Weights of a small GPT-style language model, trained from scratch on English Wikipedia.
Size: 8 layers, 10 heads of 64 (1 for keys and values), vocabulary 34761, 71.4M parameters.
Each number is 500 + 40 x the weight over its row's rms, rounded and kept within 0 to 999. Layers, rows and columns count from 0. Numbers have three digits each. The size before them is the row's rms in percent of the matrix's.

# down: layer 5 MLP down (transposed), 1280x640, rms 0.0313, rows 159-172, columns 160-319
# gate: layer 5 MLP gate, 1280x640, rms 0.0376, rows 160-172, columns 160-319
# up: layer 5 MLP up, 1280x640, rms 0.0376, rows 160-172, columns 160-319
down159 100:564473556484486433593523491536514396489424480493466459510563508602589547492456505492448459512461458522452450520480468520487514532535540404509538444552476512472567522519544523513435476470513537520476445487525467495465508500491502487545513441412488448488572500479451457576475457540477559493547505466477489474555491489586529566468475546613480475482505445492532461416530430485504521545492531407533464486485558541610495479500527530539488513498528550448471486553430491396498512435500474
gate160 098:500453411493481502502505419552517483525463473506488446526575445535526613461578573454527491531508416454511583485419498465457484509522454504550495504456517430522527492538491495512491527501445468528491513525522518487436451501471505568531449490458501552500497460487511524486493520540437475573482492567511531536485540598482477425525516512479505546466470448489516514557493482564477479519452540529432526492452534461519541443535521491454543535465488536451502539494537445481477553580475507
up160 101:484525484484493480517460508517491495517539461505484537500489474498477450456424458480536436541472531469438447503546464451518436539483569456489493482518461633489462467469521562491519439478501492424553453509538450492542536512492507463481511530492545529497462467506428487555491472520553566569570510458495488349546478452481486505460509429553436516513463561531507499521506531452542517516593481449462435469491519525511497551473497497528485445591563530484511529517489577511452487472460552
down160 099:515519518512491517475485504572532478474589498512471521549499399487473525415565565502487510574555498517527422403476443569560389441382489502451512546497511572517506534545569536508508480527457475484478512524549484526508494471475472521491489501437470435564511508520538506493414518534478522482478496500456469518548553550538474481486524557508488481514488497537466459543435419521585457573510467487508465492506572492509563550527576482496476571502520547497507508513436446498496573530508476
gate161 099:461510484564571433565524550538461475473544497571423494489523470523561546566539471491453451529506514523462536407574513541479507473549506455574491497469511532469523478509522449500498489476490474510560497425570553521463528510457505478448512485483569470565535518543465483486434410502542510457484467459444466493449554488525521427496499504501530503484454516460491555497439455488481539499508499567529496478469492532521526464493474526471477518545455475481406520474533535554440533522512454
up161 099:476501513498432558442493509442501465500521469411477508498516502486555486559512503469538449449465496531548501502467467513546496523499518531494490565476532506498488445515513447515506458542461499402420613544477428488486503519460564528490488476546414502532501444488551507574428471528466521487502499485578524557555549461547532545524487495496486476531531474536528519415471484500475477476446473485413428495502448499551488501480506452491479520565540435518529451501447548506470518525488532
down161 098:556489477522465466580494544506497496450503528489522459459469485538494459491505479516483508542430481471577541487483510440479388507589463503498477475510444444525556546566566506463484525458495556527485466471562516570449475493497533449496472495460500447462477495490531461472486525467509474524512471500499480513438504470469490580505520443441588494482536517570501530471474559531444497481467492492516564454489507481498472503467514457529480446480570555449461558519555539509489442501486439
gate162 098:508512496498501490504490513498408490536506487467528490501485505534496508518507548568440489492468448459489532477517532521514459421444444459501544460544497497494465533446548485503494564515500532486525544568504503522544540530475540495541466486508562508474546509612502541525476412511528446569541467479463471457403468460480508506474489581494485548545442432444523505493472455500515546476500459501569432522555528509534528505405536537550540547524442467515475469493471513445466514489489536
up162 100:531487522533493574526526428497540510537520488513443488493455453519474525485605491524458510533529492454454494466459464429497524535559527462459437501475571518470423550447506462499559447525469523481514476456456504441490468478548504557539458452544454548504579448424510581516546587548478540461523530543462462463488466468442594497529454457510447547516538516519520472483489522454526550505488487482518500515470466425574437496529479427491462442518541571635507551473517532511588484429511480
down162 099:498507540489472477482484561497574464502539512506512531527503543548506483484479475540543573556440495551507442462486462481482438479564532491555541529494503439530461479572533557496606396466525533518458484527513469593423492505507485521537507462490576514483472561510467477503476549411523551469487397533474564590458559567468466571542558447604457443522475471491490470504391537549494517536339471487439505475508489505539532522511522535454521516494510484521540507590567468458515508509517441
gate163 104:488486410469490488520543450521506448494440526493530489518565447541547533460549514463521583472471454423524592526566529557516496512459466495492601440466477439519483512469452504534477526539484508430495558500524521459522521548533491489533560461503559475492463478539492499465490490532476561503492495503503588599514464480443492481547485531468533484543449528523494525515443436459552508469518561510468465578482486582520470496428531456428459477461507605519514480486539491548520479444561442
up163 102:485444462490491620462496513513483537525511542537501541522527580508515584483566482480494475511565483481503489508496485503552520491489402473518520463482504518487518563487455587507408453512438503496474492498534560502472498542581467572520484461487510554474543522495515475504609556508530464542535544452528567531525531584545474526465546523474455518530429495457475492565535498510524503560495445548505483551454497470523469465523489497554478581512460481526498497463528468489476446480517520
down163 105:432533477542435525544537459504378510460445445511454490591507583458426488519505492500489482443461467515498513527479463513512567591472481522489530533523503448541502438470398483491464557488442486566474523493512457533486466471533467466530482449526522533557494451477478557480458533490534500561516506514463528482526482445486449491462422479468532493443492514461488431450549547474483498474579534481475503489565447552534498534439498499528551536498515478470446494502519510522511418497533478
gate164 102:533484527520502554501466487558554503469461545478476492441515422491434581464547557490470486459525432481431472544521453502521562479497485489445570498475491540476453515520494484536551372498530543435479604527514568530567520525541534462475532480509530509524514475495531569483569465455498502433458549537441501535571620529498567494423517498517455520547488402499490511476500473521504487526533516540524479467511453545554437436508483548468435437555515498519475490508506513503499526502485479
up164 099:511542617457454472472416535589549550532542493516481492509458477521535487437478562460503570572447495411467486427421508496510457545468442525490533483600499454536496495529555521510451458458509475470460502415446513488521441510538562532559511519512473560532556551560495434519450561424462498457438484479508481470505536475491584545475467521558545527556497462481539455445491489477529498408501512473459451515519459487537484547543501594441483384463449507444533478491474479508472454467453495
down164 102:506502523523508560454569528463483568474480474409482524523425488508467501482497537506505495515497477535458540394574511561530491399465479488514521509473541468537499486417460471511402556450519457553529494554483459448497554491524501556474500464508461514560514561476499543474495524543464388516508553490546446457509472511492503485504489426382451486508531521438552460387484536496484492473435453523476555465473511489455496487515361496517465502436550486545538512485498580522495468518445520
gate165 106:482571505499500511522513533497535442572509461514462539506556487433525535475475521491477488544527539502501492499536526538509499532464443500515483426495484503469467458479543509462496515504530548484469510493473437528505446459491500521533485556471542559524475486466445521504484507528490460463443462467567548531406538582500537552485460461467536506466434440531496546543547639477555429457530435528486449566506555550530525519515516480518562493590497469477517568541471479401551435532437472
up165 103:481525477491537584509535610611486509543508546536488547465495548504451450475535519467420563458464516508505553487434558493477556561469482418483501476543486520503397495483533516502523553496522509493511515547482517483482494458450496501511435532542545459523477451475491540489456501456548522517434505415565536537500479503533441531477489561464468484510451547483440502503544485499476545543467433582469463475532539529484548527511527531525522574574450468514531485503451490506588451479563544
down165 103:500541524464487483454514554547524476478476479517496509513576508544500524513438457568493436479486515519561480545369455460452458506507442453450612449579512489542496498481567526431554534453517460505483524472487503468488451533418456562501524569499540463511468476533539468523508533506499483453513505475545495440471442526571489479439549513522498474517514449492442574535521441549536516506516536554545548534456498522495489516466469493541502562532423478571428501532533484545461483528522486
gate166 097:512532468454474517480490469554432510517499520441465552487492468384512498534567441466401586566531548520588507487498555518501523517446497508455452517543515485445499471522481436519505494562448497496538538556504505467443509502434559469561466445463479485445518444561548528490538430461571488476498587469464427463512472448488488471509522469504511499477488536514491473445552501539472457487484534473481504503518512484487587483487535529459495489503495542464583513454466483544502579462536450
up166 095:460519499484491522489512460513452481562444533444542470495440518498492509469526443506460521520540505539492462518487482462505461499464519494530454515464557470580459548521466443499458458523547508489553569500473429515437493446431511588531520460482497436476473454530539532501536488408494495530432483452435488481493469568463559547564557522521484453495552579475552513568531499529514535452449508489538439454488441539536529549513504467553490507536532477526573426530490534456501496421544544
down166 098:456435541554514483518491481494565446500533443445537490565503557438526515551459505527568547475529542497539552463446467439511544505475521484465457498505445592548484461604474489519509475501547517508453468512518519500566540514468530513586479452431502454507558508507566497564470519428510486524526472496454488529521561527577547482440507463513490546476483474561494508506559462407446545474480422506592483519507567463459491423479535525512496502465496515528518474475488555468437439498501591
gate167 096:541500523541514512419514553461502453505501524483461464495497526565554457478484537551464449446524512474510558518523507502464462469518500464490439460494493437493522552446524514442486553561516552486511506520557520464490508504454500472588479463435555470452457452458572507510414488537401431447547488465514575437489505447517470550438531513541536503487562482485495506458503522443451449596428484493492581499520544499487508523471441485480562499464464519515509537441414406468478442545518430
up167 104:453528529551475545556434541505565470523458427548511488550485453439521551523553532474556499406466480564484448506527459487538511484483477468458488471527557506529476476530513486482560400503517524539446530538520566543525516483462528537518508528471471549563510539521477451427532475450462579438417504500522522550449477507484515511415497472468538501527493541507594469544496491511571481525539569517476448530500521557521479398499533474493531508476508532497500451518500542470481493486474492
down167 104:489546512444519496503470553483543510464535475480475502532548468454521472555518573539463523507496443531460499511478505517485388481465485516521507547439531492566481479472498504475555512527453600527504451474490490508495510547563469499529455498511492471481504474467550469426412509573459439615519506443455476535448509480466555468515414472574491534493513477519502519489505505498454425536440458564563578486498540511516491500479515490420505490483503551509530490550493446504474374512452462
gate168 101:489491498524477554559514562468442490545531494498465546501441482445508498504495527547451505479468522459430431562531470563488475466524505541516458506487614511494531533467524453494496493490470514403548531521482471484438455452518491570514467461506489542507524493429433525507492608527576500522518542545503521493496460499524488464484515528503520485442429477439506471491504514513515466531443531509558497508487481502495470515464577478425481501424511518502509494527476569458481507512451502
up168 101:560412473449484554481525450503460515545495471538476514482476592514513516444536474512522463470438529532544488468455524548479501544591521524517498453514545476492483451493526496489527489475464411457494490538480490473512545487433463473496416496507490569544510524575555501513546470470464460453519490485436481433502512432579491524470490505440561503522496515513427508576527446501473521481451522515477503425575482493482503557469502475474547452477513542497488515528436563549463485452587562
down168 102:476527553531507407437577600508530490533534501457526483545479501541540519520568497471438527567504451456502520509495493492522504493492522420528514449534490520475485469487448489497599488513465435515541521507506529515542505488508519502527534531454534547472519408451525420476380481529523525461520529528430524395529515408512487575457456573491516551493414495477453533498497421486482472514610511534441587484506516515484502467452573476485542508566502520495552513469581513537515525517484464
gate169 095:539507572496474552492519501522513583537516436573513456523531501456524527441524449545490481523504471533535500556479430523532454491572500542516439479475574510446466538518502422502503513505546474438567487505479539500475482500527476515507509598553532496474506561522501489490536497510460513507519551500446531524470536559498480494444398438483507521496545445497506421510426562584475526498539505505497505497508448471483481515472493488545517396455512461464563453466485551544439549512472473
up169 099:453533479539457510461566509460578526483486500552485454580540460464426450501436501564512487532462486535442390507551519460459494495479560485460485513500505444521503494460514466516512549545546532488461472511444501507533541465440502495575593448508495524482483489490490436477445513449371463449519441462523490594469555516395593545485474514479493539504510448549478500506432463536525515504505513523458498562490469479541529564469515453563560493466470569486443496456549481502521495526538494
down169 098:493530452471532496484553567517484515467474509517480578455459492525510437483480502566494564469516519475525549454501527492502521440497426541498419462505431478509558466522564554455447517491480536580494464521503550497489494475466520415441483490537532603541599503528483498516491501510514490502520447504522524436544405443568528447484498523501547426468461499482515491496493538435531534517513519501506505453469433463543501540540426429480454553534512505553517553571457540475491503474506497
gate170 102:467514466513463487509509507493504535455576535483472532434476505480520461508534544583504498444488484481489487561515481486481531400437477480536431482461557457498472533522567563476400463435582553427473550485495484500388484575572512484539451486521520457470500494463494547408475469587478540474513536456538441480483460488455450501512468467519433489524556510526581451458519524481481428514445447502488471489462523555533483484479580481474534405524492468471494494541457473466439538549465490
up170 099:481579429544497440479496505526487501523511486445469549502436476438533440494450548488447580456505505505467459507544524416504590436515473425416521526488545534505572487492526504462493516450551512486463554505461452562482458519497472463520532486568553507548457496446548468461401490517523539514372494497460539443490442502487466530519478557506569573498501459498488478529391436554485500494453527477522429568502525534502478520525486451523467484547472548526517462464514467511476518572475488
down170 098:529430583514491518533489472537507569549437514506461554424489508489460496500430497514499465526485592446539433455537589544480479533505465474473509488490475517547565555536552504455564487459473532515522496465526535464449480454461448551514415512600520506562493460492531451525560540542441515501491486466523468488470525579565483499506510502494514458561498461471505511523499497488511589466503477497509445471532450486551433432459523469479546494500487475526494507510483464518521531517504534
gate171 102:458466552455477462496544553510464428507470461513481470490491499497565540511486553469399485536517548494535510479545497484484437498547565443516511479514456510503496532552467472495525489516515521530523525544478524459502495486559483546508472569452440549475499569564478503484516539516482549548496472454638503518447505559530554527536470492578478490514478551546488501490497567534504604458513493494460554458559485539541504430535524432456452459549441489484502534527573529477479525444463497
up171 102:489529482488451445435547536512472511549528389547537511577538501494487540474511582446517457511465509472398411518503542509469411457552496471521492526530509527518539518433401527512515520562529492450538443569509461517492502607535580413506540493504517490520489478513506502464456500494509429540513378486526440544449500490553441499497555490556537538512468492421491497465474493426562518477489495504471576496512531525526447504480520501470387472592553477526520504478489599447503560543432495
down171 104:489497462488428522507501466468533485499528446538487579543477465439449452461497450526533585583486541587476401486474422523427435436488521444552569567493474515534519503438421489397424556426471491522462515526467441494496499515443523490505526411453516461566563475466511540534550441434478522551527514518400491507521524512493433433516520512592429483554500534481412455525459497469591464490500483481533489599556575479554468458494547438520470509514516458511514495492484475462444493495489509
gate172 107:535495506511477447522512471479526477495430488539446498516521550464512536399464465466649495483479525447475491498532469555483444474537407462463568479447490524476500495506484571478443502545557469490518479543550529522520488490430470483537481555444473465529460464512551411491522522525420544518460475440515466480506492494458513463495497511608487438469509525539464532449550486508492505529477458495460497565470527509517440475495540510420490455530550568430479445554521498465565491547486533
up172 098:521431434473408476545443537477452459511526499479503541505468529467493508484505478447522537500552507529502526466471519524448528538541487494448505447520544527440474574533485460487483553473554486472442535496616475548493549578552422446568455520435437447475504561523532541450534475479458564490467471533391508463506522530510514531490519587474518432490462502525473491560489479505464469510521495494513524524429494534523489474535570579516433483529487568527513483501546500481500497519540429
down172 101:568481502526538474529523483516420493479467477533538547515481542470464448506486483482519568527502489549492483460492544486458515579507471503499470439464557541512428451409474420484534454498455531548495446520463473438482556435485547508572497540550527466493489524510522462510527542520498479533479464504450477451474479474576573445504504539442490501463531485573514538431533502477548551540509473528520519481479396524479458495517443410495538471523437459478498532527409532526469564526465484